Part of a small language model's weights.
Size: width 224, 7 heads of 32, vocabulary 2776.
Architecture: RMSNorm before each block, rotary positions, no biases in attention or MLP, untied embeddings.
Training: 413M tokens, 12598 steps.
Each number is 50 + 15 x the weight over its row's rms, rounded and kept within 0 to 99. Layers, rows and columns count from 0. The size before them is the row's rms in percent of the matrix's.

# layer 2 MLP gate, 640x224, rms 0.0469, rows 47-67, columns 112-223
123:23 32 47 49 38 54 53 55 65 83 53 52 45 55 44 65 39 50 88 72 19 43 72 38 52 45 56 40 32 65 80 61 47 49 58 50 47 37 51 19 58 58 45 64 50 51 40 54 03 48 61 62 80 31 70 57 42 50 38 52 29 61 56 42 60 52 36 55 52 33 60 42 46 50 55 47 24 41 63 32 58 47 37 24 69 48 67 30 26 44 42 44 70 53 67 65 44 22 67 46 66 50 53 49 38 53 35 66 51 69 54 87
041:47 82 43 42 48 51 46 58 66 57 61 35 28 49 57 53 46 51 99 51 63 22 56 54 42 58 56 46 85 54 47 53 52 57 41 48 66 49 51 39 42 47 53 78 52 38 64 28 46 42 46 34 36 61 51 73 57 61 55 43 43 64 67 52 24 41 40 53 62 54 64 48 51 35 52 24 39 60 54 55 63 37 55 42 51 63 55 49 44 70 62 65 68 48 66 22 49 38 21 61 39 48 58 38 72 42 56 65 60 11 46 31
034:51 46 62 49 54 50 43 62 46 14 00 45 45 44 74 60 27 61 31 37 37 55 52 49 74 64 62 47 68 40 45 42 53 41 17 36 54 00 56 43 52 66 67 37 57 58 51 52 46 45 37 34 49 60 54 47 59 40 27 78 31 52 23 38 68 48 23 62 55 81 46 53 67 55 53 56 51 66 38 62 63 57 39 73 23 54 53 50 58 61 65 33 62 65 58 57 67 84 39 59 53 50 49 43 00 69 32 33 56 64 44 61
037:53 51 52 52 45 45 47 44 53 64 63 50 55 43 29 53 50 59 10 46 56 34 67 56 45 39 68 58 75 80 48 51 46 55 45 56 48 99 57 57 39 66 58 36 46 71 38 46 60 41 52 66 48 40 55 55 55 54 65 06 31 60 11 57 56 51 40 56 42 42 53 80 30 39 56 42 59 61 36 46 57 54 48 32 36 52 48 53 66 30 40 36 74 51 29 44 44 41 89 37 55 52 63 04 05 47 24 38 77 45 39 54
118:74 43 58 51 25 48 48 67 63 21 29 56 57 93 42 46 52 57 58 50 72 65 19 56 69 61 32 48 84 57 63 89 60 29 27 72 27 37 59 48 56 50 57 38 79 26 78 59 58 61 61 26 39 32 44 46 39 52 69 61 43 49 72 50 51 54 62 43 39 58 60 67 53 79 50 77 42 45 45 38 38 47 76 54 43 54 66 66 52 70 42 58 49 54 71 58 54 53 43 38 54 60 66 38 75 63 37 48 44 31 46 24
029:20 45 46 44 67 59 51 36 66 45 27 56 53 27 36 18 50 39 28 35 71 56 28 52 56 27 56 54 24 28 57 58 62 30 43 32 46 72 46 36 42 56 24 58 46 52 67 80 44 73 60 43 56 63 64 66 43 40 57 43 60 54 88 49 76 51 69 63 62 65 56 32 70 23 54 88 65 51 48 82 55 33 50 55 24 35 37 40 66 56 49 54 26 61 28 69 38 51 38 45 41 46 51 51 34 53 77 44 39 77 37 20
047:47 45 66 11 61 54 57 50 61 20 50 71 70 45 28 69 65 57 58 39 49 54 49 63 52 47 54 37 84 56 23 53 54 50 38 42 47 20 46 71 62 43 48 43 57 53 50 14 65 33 38 53 45 33 41 62 63 42 57 35 39 55 25 54 29 53 70 58 49 38 58 60 38 53 46 49 73 60 46 51 52 42 76 09 24 53 39 49 52 38 33 44 52 47 63 33 60 77 31 48 51 51 44 43 64 43 38 27 45 78 62 26
051:64 47 27 69 50 36 53 49 42 32 15 34 63 60 35 51 42 48 44 61 47 81 67 52 35 51 40 46 09 33 43 39 46 43 27 55 41 62 83 40 22 55 46 71 57 71 47 62 51 57 70 34 55 54 39 58 62 61 57 58 49 60 80 51 74 50 42 61 52 44 43 41 35 55 61 24 65 52 52 43 53 47 21 20 43 51 77 59 67 55 43 55 37 57 50 39 49 70 48 50 68 53 41 45 45 52 76 69 49 56 54 28
136:58 41 43 65 51 52 41 44 52 19 63 23 32 72 44 56 63 59 54 30 59 39 29 45 44 48 20 71 41 68 51 36 62 41 47 63 44 65 57 70 67 53 50 49 45 51 47 63 63 37 67 67 51 48 65 56 42 60 42 67 35 57 48 41 28 46 79 65 55 41 45 27 25 67 36 52 58 26 37 47 65 35 27 58 67 50 54 47 58 60 63 25 57 36 55 33 46 51 51 40 33 64 49 00 49 43 65 35 50 60 47 61
038:41 50 39 51 41 63 52 53 65 24 74 60 69 67 58 59 44 40 61 54 32 48 26 63 57 53 63 50 62 70 67 41 40 55 42 36 53 99 60 44 56 61 48 72 40 55 63 62 55 61 67 59 40 47 50 54 46 44 70 46 42 51 58 60 93 55 14 49 37 89 50 51 47 64 35 70 54 72 42 37 39 55 52 46 59 46 65 43 60 40 46 49 64 55 40 45 42 57 24 50 63 54 44 41 67 59 01 34 22 68 53 55
038:56 52 43 58 52 36 50 31 71 67 75 44 63 40 45 45 49 47 42 66 64 55 56 48 46 54 71 55 04 76 91 51 60 39 39 46 32 30 67 48 41 58 72 31 38 56 49 23 21 51 23 46 58 70 44 44 59 31 51 52 15 36 26 40 48 44 67 56 47 55 55 48 47 58 50 15 28 65 50 17 63 35 72 45 36 50 63 57 35 43 42 56 47 72 71 73 24 53 30 41 43 37 67 46 94 57 62 32 57 51 53 81
137:52 51 37 50 49 58 25 53 49 48 45 39 50 56 37 60 44 39 42 28 61 73 44 36 77 10 62 50 42 41 66 25 26 48 51 55 63 45 58 40 55 49 42 54 36 22 67 64 31 61 55 26 36 34 28 62 76 75 32 62 54 45 49 33 48 26 58 50 92 63 68 67 61 58 47 28 45 43 65 56 42 79 69 54 58 56 30 33 56 57 59 11 45 57 45 61 48 64 29 65 66 36 11 58 44 55 50 48 53 41 55 47
030:59 48 56 50 39 56 58 42 38 52 14 68 48 65 58 60 48 45 37 55 45 27 58 52 66 46 64 36 35 82 75 57 36 11 52 55 36 48 29 67 61 58 52 62 45 34 61 40 34 47 39 78 34 46 48 62 43 43 27 69 41 49 67 56 61 49 60 34 42 40 55 17 58 46 63 40 65 25 57 52 46 47 37 29 39 39 54 46 96 56 75 40 53 65 67 50 57 37 18 71 59 50 55 49 00 57 79 82 38 81 33 31
037:49 52 47 46 44 36 41 14 36 55 49 60 40 58 39 55 35 50 95 55 47 54 31 51 53 60 50 41 74 75 56 52 21 43 41 45 45 91 21 62 39 45 57 20 40 58 49 45 57 50 51 59 49 48 40 48 50 19 48 35 38 40 33 61 64 52 50 37 43 48 60 81 34 69 42 52 83 48 69 39 53 55 33 50 52 65 44 57 78 32 23 50 86 69 37 44 45 62 28 50 71 69 43 56 99 48 84 59 26 56 49 56
139:53 50 38 61 49 66 56 79 54 37 64 49 38 52 73 69 57 38 82 63 75 47 53 63 53 27 59 79 45 48 79 63 25 64 52 57 46 44 25 61 53 42 75 71 76 44 46 38 19 48 47 57 73 39 40 44 53 66 54 71 50 48 64 50 57 49 52 58 50 30 61 32 46 37 59 33 67 49 38 62 52 62 27 51 72 32 47 47 31 41 31 53 16 54 70 63 65 42 33 58 54 50 79 52 54 50 46 27 61 04 63 31
074:53 52 48 38 50 75 56 43 50 88 53 31 34 49 32 43 43 62 43 73 61 63 56 44 48 36 68 57 23 59 59 54 52 41 14 63 38 25 41 32 55 51 46 54 49 80 47 32 44 39 43 70 30 45 50 73 62 79 38 56 40 49 20 57 47 50 31 40 54 63 37 47 28 39 56 69 86 53 43 37 78 31 48 91 69 56 53 45 51 56 48 41 89 53 51 29 49 28 63 58 89 50 51 61 47 74 52 74 59 24 31 50
040:51 48 59 44 44 49 55 38 31 62 31 61 56 64 57 02 44 48 28 51 49 68 72 50 48 49 47 20 09 92 37 36 38 60 59 54 51 70 56 46 47 54 15 51 60 50 53 78 22 52 55 52 45 23 38 54 54 34 26 47 45 34 43 47 57 52 62 43 61 64 42 63 54 41 37 63 59 47 50 62 54 46 39 51 42 23 44 47 27 64 44 58 99 41 48 22 54 15 61 51 74 54 40 44 00 39 63 65 44 40 55 57
131:57 09 32 48 48 45 55 64 50 50 50 60 20 40 36 53 48 33 58 34 61 49 52 27 43 50 59 47 48 61 67 54 42 39 30 19 67 57 56 34 57 35 00 11 80 66 49 56 45 46 17 62 81 30 42 45 33 38 28 67 35 59 43 49 74 56 37 49 49 43 64 44 49 69 58 39 58 79 50 30 25 32 55 26 72 87 39 37 47 78 52 53 48 55 23 76 83 58 46 35 52 57 63 42 47 38 48 63 34 55 35 47
034:65 62 61 60 43 48 49 38 37 53 00 52 37 60 60 33 65 61 41 60 75 33 64 62 58 36 42 49 00 79 18 52 52 16 50 59 55 39 44 72 61 41 41 63 55 37 59 68 40 28 20 60 48 55 58 56 41 67 42 44 51 45 57 40 37 48 90 45 49 61 60 82 51 47 51 33 54 58 63 36 66 50 38 64 47 34 71 43 57 69 47 54 32 59 39 57 59 09 64 44 41 56 43 37 29 62 80 57 48 36 63 58
135:48 73 80 48 62 48 52 72 72 71 40 64 53 55 18 61 50 62 72 40 59 20 71 66 53 58 63 63 39 61 31 66 28 49 55 74 51 37 45 48 84 48 48 59 49 08 62 60 46 33 60 30 61 50 87 77 31 78 49 36 52 53 59 61 62 44 44 20 37 50 14 33 35 48 75 56 50 34 58 54 72 82 50 69 60 67 54 53 53 44 44 65 59 53 41 72 52 66 67 49 41 50 47 84 30 51 29 80 50 18 49 46
040:55 58 43 27 55 54 41 53 54 42 88 60 49 51 48 64 53 51 89 41 46 38 76 46 59 54 32 65 22 51 38 51 62 40 53 42 26 47 48 65 47 36 43 41 41 42 50 38 73 54 32 47 54 56 45 39 30 38 62 41 67 54 41 53 87 51 69 66 45 34 45 30 42 49 51 30 37 38 29 59 72 48 58 33 33 40 48 44 59 42 52 32 56 52 57 56 58 62 57 62 56 41 46 54 99 61 46 56 52 52 46 74
# layer 2 MLP up, 640x224, rms 0.0457, rows 47-67, columns 112-223
118:23 31 62 38 49 45 53 43 51 58 45 39 48 61 33 71 55 38 73 74 22 38 64 29 55 59 48 42 41 56 51 40 63 47 75 43 45 43 43 25 35 48 55 56 59 86 27 51 13 51 56 53 46 46 64 54 47 47 37 53 33 62 78 54 76 53 32 59 53 40 60 57 33 69 36 68 66 35 48 62 46 41 49 37 72 39 57 29 23 41 37 46 79 73 62 56 52 48 83 35 63 54 41 34 32 44 42 63 52 32 69 59
036:27 55 35 70 38 40 60 48 55 60 49 46 52 45 50 53 57 61 21 65 23 40 66 49 52 33 35 34 45 56 53 83 79 50 41 35 56 45 52 46 41 65 59 52 45 66 54 31 60 69 55 45 68 56 45 42 49 58 59 37 29 46 18 45 30 47 33 46 45 33 46 43 42 62 54 29 51 64 58 45 42 39 56 57 40 23 85 37 68 18 37 62 35 59 21 65 39 65 54 32 41 62 38 60 58 43 17 27 73 99 65 59
038:58 40 56 42 59 43 56 59 38 45 66 73 45 39 60 37 38 53 61 61 53 65 45 52 44 46 77 44 96 32 30 53 40 79 33 53 53 26 29 46 60 51 56 80 46 79 46 64 18 27 49 42 65 56 47 36 50 59 56 83 71 54 58 25 61 50 70 59 45 57 44 31 60 32 42 42 46 53 32 70 53 56 49 37 29 76 99 63 99 50 54 65 44 41 39 46 59 61 49 63 51 52 53 45 17 40 84 47 45 72 41 50
036:53 34 60 42 60 59 45 44 58 39 56 51 39 50 34 56 58 58 80 45 55 64 47 54 51 62 47 65 70 62 50 55 25 59 62 44 63 11 36 71 20 39 67 39 62 49 42 48 62 65 48 75 45 46 57 54 43 53 65 32 48 41 58 44 22 53 41 78 57 63 43 27 43 51 53 43 37 54 42 70 51 53 44 25 40 53 66 74 34 23 66 43 59 44 24 44 50 53 51 65 60 55 30 20 69 48 53 70 63 51 63 36
120:66 43 40 37 35 49 55 67 37 49 22 53 55 76 05 28 44 43 52 60 43 38 48 53 59 39 53 65 88 64 55 75 39 23 27 60 57 39 72 47 46 44 35 36 67 21 49 38 87 62 56 37 56 66 65 40 19 38 76 35 66 51 84 64 62 53 43 71 44 60 46 76 09 73 62 66 07 43 45 52 51 46 57 77 33 72 49 40 56 39 49 45 65 75 69 38 44 81 49 35 66 32 63 55 71 56 67 75 55 50 26 73
034:53 65 55 42 49 55 51 50 62 51 69 54 70 43 52 66 70 40 38 48 40 49 39 62 47 45 49 51 33 76 46 32 55 42 82 50 69 79 67 36 37 26 44 81 62 58 43 40 45 47 25 50 44 45 69 52 45 45 46 39 25 50 77 55 53 54 65 31 50 43 51 34 60 63 37 51 51 36 33 25 57 40 63 48 57 35 56 57 17 26 77 77 47 65 58 55 55 30 27 41 54 43 25 74 99 54 71 70 53 00 63 47
049:73 40 82 53 52 67 61 52 63 39 20 64 15 44 35 50 49 61 71 66 31 43 28 39 64 50 70 46 49 37 68 26 32 56 43 51 39 83 48 51 50 46 69 49 45 45 39 51 46 55 77 56 71 47 42 69 45 43 41 13 67 58 68 55 63 51 45 33 49 73 60 69 37 47 58 46 42 45 60 38 46 40 49 46 63 62 40 54 40 63 57 50 43 35 54 30 48 30 66 31 59 46 32 38 06 30 00 53 30 35 48 77
057:61 70 44 65 40 36 49 54 33 38 34 42 45 31 65 12 43 53 75 56 52 53 62 45 54 52 46 70 35 60 45 37 43 78 43 78 41 01 51 11 39 45 42 46 42 23 61 43 39 77 77 40 48 52 38 39 65 55 51 45 43 56 76 56 34 52 68 72 54 51 40 49 56 25 53 39 09 46 41 37 53 72 31 30 45 56 80 54 33 57 67 59 48 52 56 36 58 55 57 54 42 55 60 37 04 46 70 70 59 53 51 78
132:45 44 68 48 54 54 23 50 21 45 71 39 46 59 57 65 26 17 51 76 38 62 35 61 20 49 54 57 62 25 64 53 45 59 41 44 47 65 48 20 42 47 57 56 53 60 53 43 44 53 51 70 35 61 41 48 43 59 36 51 75 39 27 53 46 51 61 73 64 31 46 55 96 63 36 39 37 20 27 61 30 57 38 55 50 28 71 67 48 33 46 47 62 40 51 07 37 56 44 66 64 70 99 37 35 55 43 58 30 53 64 27
037:50 39 66 44 47 44 56 54 18 78 16 46 41 35 75 69 34 45 34 50 26 64 46 53 35 54 57 67 85 59 78 27 61 57 41 68 25 56 65 41 58 48 76 34 58 63 40 49 67 10 46 49 56 61 40 31 46 41 55 57 45 57 52 64 83 51 25 24 41 47 43 41 37 36 68 71 69 73 49 34 65 40 53 74 37 41 62 59 36 46 56 56 72 62 53 39 62 63 83 35 49 45 52 40 85 59 58 27 33 34 56 44
040:39 52 46 15 72 61 49 65 51 62 56 47 30 72 37 43 28 49 89 31 66 36 59 50 58 60 62 78 30 54 56 50 58 52 57 56 47 69 39 64 37 55 42 60 54 58 53 77 70 72 58 41 50 40 39 50 48 48 41 55 58 65 53 64 45 47 59 42 59 15 42 40 64 40 53 43 67 51 32 56 68 47 54 68 61 63 75 66 00 45 66 52 56 40 37 63 62 41 43 51 46 53 29 42 43 63 37 59 45 51 55 93
121:45 31 56 27 40 35 52 52 63 71 53 42 71 49 53 50 51 62 65 58 51 57 58 58 61 54 48 74 53 49 53 58 59 48 53 59 33 61 60 44 27 66 74 54 39 55 49 48 62 59 44 52 45 68 59 33 40 24 67 30 19 53 32 60 28 47 60 62 48 62 10 59 46 51 59 63 35 31 60 54 51 28 50 85 51 19 60 59 71 36 54 53 58 19 83 48 17 57 48 61 63 38 54 16 69 65 39 35 59 49 51 51
038:47 52 46 76 64 53 47 52 38 35 81 28 34 48 52 70 41 62 67 47 41 34 72 45 40 49 24 57 50 48 51 71 46 76 63 50 65 11 41 53 57 59 63 30 65 02 42 64 38 55 42 57 54 50 57 44 49 55 52 28 49 52 32 40 65 48 49 46 56 43 52 30 41 50 49 30 75 43 65 55 65 39 35 45 68 61 66 54 30 56 54 49 55 58 41 32 50 40 54 44 54 64 54 56 06 47 99 53 42 53 55 40
034:58 58 43 48 35 45 54 45 53 52 99 61 66 20 48 20 11 63 68 51 46 41 49 43 51 40 30 59 40 65 48 38 69 69 34 57 46 32 77 19 70 46 40 54 45 57 48 48 78 75 54 30 58 39 45 46 53 38 53 26 59 59 70 57 56 48 45 44 41 38 66 43 63 22 28 74 42 59 61 44 64 52 59 55 50 74 67 35 58 29 29 65 36 47 56 55 52 67 63 47 52 56 60 57 61 54 72 53 62 52 47 21
136:51 73 48 49 69 55 47 58 39 15 81 44 62 38 30 64 50 28 37 34 71 39 56 49 42 36 55 64 69 49 50 51 34 63 75 38 56 58 46 83 23 62 58 54 48 50 26 51 54 62 64 45 36 41 32 48 53 57 54 48 65 62 72 51 36 53 40 80 63 36 55 35 32 43 45 37 61 44 33 82 59 52 25 59 57 49 68 45 53 52 35 25 39 45 61 05 50 47 24 69 32 61 54 30 44 68 53 30 61 14 55 40
081:55 49 21 18 47 48 47 59 82 23 90 61 51 48 23 51 69 28 78 53 34 12 47 46 61 55 46 38 68 21 47 50 50 28 36 60 53 99 61 49 39 60 51 46 51 26 43 49 57 54 40 40 62 50 55 27 22 40 56 67 28 61 44 45 55 49 52 67 38 27 52 32 31 32 56 42 49 36 53 58 43 38 38 43 25 67 35 54 46 25 50 28 35 60 39 64 49 81 31 54 40 42 42 54 44 44 73 41 74 66 45 79
045:41 44 64 53 38 42 48 57 49 56 16 56 31 45 56 45 50 58 74 57 22 39 44 54 56 56 71 33 99 66 69 40 52 65 68 44 59 82 55 56 45 52 48 69 50 38 58 52 56 64 53 60 57 46 54 57 48 53 45 67 43 41 39 47 45 55 44 53 45 39 41 61 44 57 53 38 38 43 57 33 39 38 39 62 42 39 72 60 58 52 59 50 66 51 52 63 41 08 58 28 43 49 59 59 99 32 40 62 67 44 47 33
132:53 35 47 51 37 66 24 45 51 19 47 47 09 43 61 67 51 33 39 32 79 76 59 34 56 22 70 58 51 53 40 42 50 15 40 56 38 40 44 42 41 70 31 16 36 42 53 56 20 49 32 75 61 42 31 47 45 29 44 73 40 40 36 40 26 45 38 58 41 74 46 49 76 54 60 39 25 55 57 67 33 60 57 50 45 59 39 47 68 64 53 34 50 38 45 65 56 55 31 62 53 57 26 53 48 62 45 56 63 53 42 26
033:70 42 77 58 59 51 50 56 51 51 81 56 56 44 60 50 67 40 56 50 54 61 69 53 42 48 53 22 26 78 32 53 49 44 13 66 27 14 43 48 11 61 43 47 32 40 53 56 44 42 60 57 27 42 47 47 45 56 56 24 46 39 82 31 30 50 66 43 62 61 33 89 42 28 52 69 49 44 59 55 63 38 42 74 25 66 41 48 24 77 47 49 34 64 57 43 55 49 83 53 41 46 35 47 53 57 64 69 57 29 57 60
137:52 32 41 61 36 57 36 29 40 48 64 24 75 62 82 46 71 36 25 58 59 79 24 46 73 44 52 76 78 53 73 64 63 48 24 54 51 45 39 53 40 55 48 55 48 51 59 34 60 57 31 63 67 39 30 56 39 41 42 53 74 43 62 31 44 51 56 72 51 15 63 54 80 49 39 41 42 54 41 33 64 45 55 30 53 30 59 63 67 49 74 35 34 71 62 42 37 24 67 47 44 53 45 43 46 38 66 25 38 48 37 23
047:71 54 32 47 71 50 54 43 71 58 07 36 50 61 59 78 40 47 51 48 65 46 46 42 49 43 61 44 00 50 42 59 86 47 48 58 56 75 54 65 37 39 32 55 51 29 62 69 76 46 35 47 51 58 55 65 60 56 39 39 39 42 38 58 26 49 35 29 51 54 51 44 46 70 44 28 61 41 47 39 47 43 73 89 60 46 61 50 42 55 54 42 69 54 42 63 62 67 67 32 42 55 56 26 00 57 33 57 31 62 57 39
# layer 2 MLP down (transposed), 640x224, rms 0.0432, rows 47-67, columns 112-223
111:50 50 73 27 28 40 99 73 48 57 56 69 42 45 32 25 25 41 36 41 52 68 50 35 72 26 48 59 47 45 39 48 65 71 51 66 59 46 61 60 34 52 33 64 56 21 47 44 52 70 90 77 43 73 41 33 58 51 45 49 38 59 62 58 40 96 44 63 60 31 45 35 63 48 37 31 38 40 75 65 57 39 55 49 36 50 49 41 68 52 41 38 58 27 43 67 46 30 33 32 43 48 42 60 55 56 56 52 60 52 65 57
034:26 73 64 41 55 36 67 34 36 51 48 74 61 42 48 34 54 47 46 27 52 61 62 46 32 46 29 63 46 54 89 82 56 68 57 51 60 51 52 77 47 69 66 66 57 54 68 48 35 43 60 91 58 45 31 31 35 56 37 70 25 49 47 44 73 40 36 66 37 43 46 67 34 59 59 38 25 66 56 52 52 72 55 55 49 58 64 21 59 43 54 45 51 30 39 52 49 40 43 15 47 71 55 39 28 67 25 60 59 47 41 58
031:55 37 41 46 43 55 64 45 34 43 47 31 82 52 76 13 26 20 62 40 34 36 70 51 65 48 43 46 59 66 29 46 63 77 28 66 61 76 28 37 50 52 21 36 61 66 89 45 63 37 40 55 36 50 63 28 43 22 65 28 31 68 49 40 55 66 52 80 33 80 64 48 29 59 59 41 59 35 61 64 27 63 43 74 40 35 48 46 48 54 51 19 42 45 53 58 38 47 66 58 54 29 35 48 70 68 35 56 56 62 73 39
035:26 35 58 43 37 43 42 50 74 51 43 53 76 38 57 28 42 99 54 52 37 89 46 54 18 68 45 59 71 62 34 77 53 83 51 73 46 50 37 52 60 52 64 48 67 59 49 70 49 35 21 56 54 24 34 30 70 37 29 32 56 72 45 66 43 67 60 52 40 16 32 56 55 60 37 33 28 50 32 53 71 22 32 56 55 61 41 18 61 52 42 37 45 41 36 37 61 47 37 45 52 32 46 37 72 67 56 76 34 45 66 67
115:49 76 57 42 64 54 99 48 46 54 56 60 36 23 60 44 24 58 54 30 38 42 92 40 23 42 77 50 50 47 17 23 65 68 52 30 48 74 48 38 45 52 58 63 07 54 37 68 35 63 45 94 75 65 52 33 62 50 39 61 42 51 43 67 64 54 45 53 66 36 43 38 51 28 47 35 55 47 72 54 54 54 33 37 52 50 59 51 56 41 60 48 44 21 14 48 49 44 50 59 57 57 30 56 47 34 47 39 58 77 73 43
030:43 49 82 41 48 42 48 18 49 48 00 40 68 63 64 40 46 38 34 68 65 44 28 47 38 67 34 50 59 56 68 42 52 28 46 56 73 58 41 75 36 39 45 56 78 53 64 39 54 20 57 32 24 59 32 47 52 51 59 73 34 52 39 32 50 42 55 45 28 49 50 58 49 40 40 68 46 40 30 49 36 66 49 63 37 48 44 34 37 25 24 33 45 52 73 81 62 72 45 73 57 40 57 39 16 45 48 49 53 61 46 38
047:25 24 60 68 49 42 15 48 41 46 50 71 36 51 40 32 37 23 37 39 55 64 60 78 48 80 43 57 50 38 37 57 51 45 43 46 54 56 44 49 48 33 48 34 26 63 44 47 53 44 47 43 68 42 45 69 40 53 51 71 55 43 40 52 43 50 58 41 54 46 72 39 56 80 27 34 50 79 50 40 52 64 42 45 65 75 27 77 48 37 44 37 56 34 46 43 46 64 60 56 66 77 37 33 24 36 43 59 35 31 80 34
049:52 36 46 33 27 43 99 58 48 50 51 50 56 33 54 44 64 27 56 61 44 50 75 45 50 14 61 38 48 49 59 34 41 22 51 55 31 40 37 69 46 30 41 21 70 31 38 36 32 60 67 54 38 66 14 33 47 64 51 65 55 66 43 36 48 68 63 30 66 47 23 33 61 58 65 41 65 34 40 47 65 56 52 32 53 42 68 71 67 52 41 71 41 44 61 43 30 49 39 67 46 75 54 46 31 43 52 45 65 52 73 46
146:56 47 53 36 65 41 11 48 67 42 56 51 47 91 46 62 49 31 39 56 51 50 27 64 38 52 19 45 27 71 51 54 39 38 20 63 35 79 61 44 70 57 78 46 44 27 44 44 36 40 36 58 07 25 54 47 47 57 35 78 25 30 39 45 50 57 75 69 65 36 48 36 43 64 40 36 40 20 33 54 53 43 23 57 67 38 53 51 56 47 56 24 54 34 43 43 35 38 61 37 33 59 70 24 74 40 55 36 41 49 48 35
032:40 72 35 72 28 46 51 47 11 51 53 50 92 88 42 49 48 30 66 61 25 50 55 49 52 49 48 49 40 62 52 92 40 46 71 53 24 48 79 43 45 45 19 57 73 34 46 53 36 44 74 64 49 56 53 48 60 31 65 72 21 33 53 56 72 56 58 35 38 58 68 65 50 56 69 31 37 43 54 44 40 41 47 38 51 64 43 58 38 58 28 17 28 47 51 60 56 55 36 46 58 18 48 47 54 41 75 50 58 54 27 56
036:43 31 69 66 26 51 29 38 25 54 49 80 56 44 42 30 58 68 42 42 44 57 38 26 56 77 76 46 69 54 56 43 16 47 57 51 28 28 33 40 39 31 37 55 65 36 59 52 64 52 49 56 49 50 62 49 50 54 40 48 66 22 56 20 66 44 35 23 39 25 60 55 42 53 35 50 33 50 70 39 58 67 55 50 57 50 83 47 03 45 15 75 47 39 68 73 39 55 56 65 58 47 61 56 47 55 50 58 35 61 24 46
149:41 50 50 38 42 75 27 68 48 54 43 19 48 66 62 61 45 34 52 43 46 82 61 51 70 03 56 62 52 64 68 22 24 38 60 40 40 45 36 33 38 32 25 56 43 35 58 55 47 84 54 58 13 45 38 69 48 47 53 62 53 51 53 24 47 00 83 53 66 44 36 77 52 62 45 47 45 46 71 67 65 70 58 42 39 60 48 31 56 58 65 06 58 46 43 42 37 57 36 58 43 32 48 43 60 54 57 53 36 51 43 35
028:54 50 41 60 61 47 00 68 56 52 54 73 89 49 42 70 53 57 53 49 60 82 54 63 35 64 44 38 49 48 50 31 55 47 61 62 42 58 53 35 49 50 44 41 51 66 72 29 66 44 45 33 49 42 53 51 42 89 65 50 94 57 38 44 45 30 28 79 63 41 39 56 45 57 35 25 58 50 54 52 37 32 37 49 36 32 50 75 43 47 59 49 53 52 41 38 58 05 56 46 42 51 59 57 65 42 40 60 66 42 50 37
036:39 39 48 54 54 69 29 14 40 50 74 64 34 79 55 46 29 60 54 45 52 29 47 41 73 77 62 50 33 55 44 61 43 72 24 36 25 56 35 36 70 43 57 55 27 37 48 55 39 50 31 56 59 62 73 30 59 40 64 36 32 53 69 53 67 48 43 27 03 48 65 53 48 57 54 68 62 77 70 67 47 70 56 44 42 60 38 74 39 61 45 72 40 44 66 43 35 62 58 52 49 57 47 56 57 59 29 45 57 25 63 54
143:36 55 32 72 61 50 43 49 29 28 64 63 40 57 35 68 37 39 60 64 70 20 43 45 50 00 42 48 82 54 49 44 24 53 44 77 34 56 58 46 48 47 78 56 45 66 56 72 37 79 43 68 42 38 48 64 52 48 35 58 56 24 63 67 60 70 55 99 58 53 72 57 56 24 72 45 32 33 44 35 59 48 46 33 36 60 31 43 48 40 49 39 52 50 65 49 78 49 38 58 69 49 47 52 36 34 66 24 45 24 64 57
075:44 58 54 42 40 66 00 37 62 28 37 52 85 43 32 72 68 45 50 43 45 35 45 51 56 73 39 32 48 56 47 58 42 65 68 53 61 51 57 83 41 32 63 47 56 54 28 58 51 72 42 49 49 41 48 63 62 58 43 52 42 37 57 37 66 03 58 46 52 40 41 44 35 72 51 56 28 40 34 62 31 78 52 50 70 46 68 43 49 66 49 57 49 69 50 45 76 53 48 55 58 34 60 77 93 18 58 58 44 68 36 33
036:62 66 66 41 48 59 36 61 37 75 38 70 57 58 39 52 43 51 56 62 45 53 26 58 52 41 46 52 27 44 41 59 19 55 65 50 48 71 57 44 57 45 41 61 44 61 70 46 57 43 33 62 59 57 60 31 37 67 65 49 22 55 68 59 29 48 45 54 61 02 96 25 50 56 41 42 54 45 76 58 18 34 42 42 57 61 50 22 38 67 39 49 45 29 49 63 23 54 57 59 52 65 70 58 52 56 34 59 31 26 21 46
146:53 67 69 47 63 33 64 50 49 51 49 56 54 63 41 42 56 48 51 42 35 45 50 46 43 57 36 47 51 61 42 61 43 84 53 37 49 49 64 55 44 41 50 65 84 37 45 32 52 35 29 44 77 36 62 73 41 56 42 48 58 50 56 48 55 59 29 57 56 48 63 39 12 53 61 40 55 63 26 26 57 34 39 34 71 41 65 40 46 43 44 53 53 62 49 33 52 56 71 30 41 35 64 50 54 42 42 71 35 55 48 70
029:51 68 16 43 43 49 61 61 65 67 39 63 67 48 47 27 65 42 07 44 52 20 19 55 25 33 57 37 66 53 80 57 73 64 59 40 50 38 55 34 52 46 33 43 51 49 71 41 70 72 50 62 54 63 29 45 81 67 49 56 65 33 53 39 36 53 59 47 33 40 35 44 40 51 61 19 59 82 75 53 80 52 60 29 38 61 29 45 58 29 84 76 21 27 77 47 76 48 55 43 52 64 44 56 44 68 77 37 48 60 65 40
135:33 61 75 57 61 38 10 56 45 56 65 48 28 46 40 31 35 76 86 20 56 24 80 57 33 58 65 38 48 24 39 61 37 39 66 47 75 46 50 61 70 19 59 44 51 52 34 51 59 46 52 39 50 46 83 48 53 65 37 48 56 71 50 42 43 16 54 44 12 60 13 47 55 42 86 63 48 36 44 61 41 72 54 71 47 85 47 47 48 39 45 62 54 31 24 62 53 63 33 67 45 57 73 53 27 72 46 56 57 46 71 62
035:48 54 44 64 40 89 14 47 38 41 48 46 52 35 44 40 32 72 25 44 39 35 45 53 59 57 33 42 42 26 69 70 43 44 76 51 40 54 61 51 73 58 50 59 49 32 48 81 51 68 49 40 62 66 82 56 63 64 47 53 43 53 76 57 78 41 52 41 51 35 32 46 61 73 56 55 64 57 67 57 76 72 69 51 21 64 51 78 75 39 44 54 50 40 24 29 55 59 52 44 46 73 59 81 37 24 46 74 32 69 34 63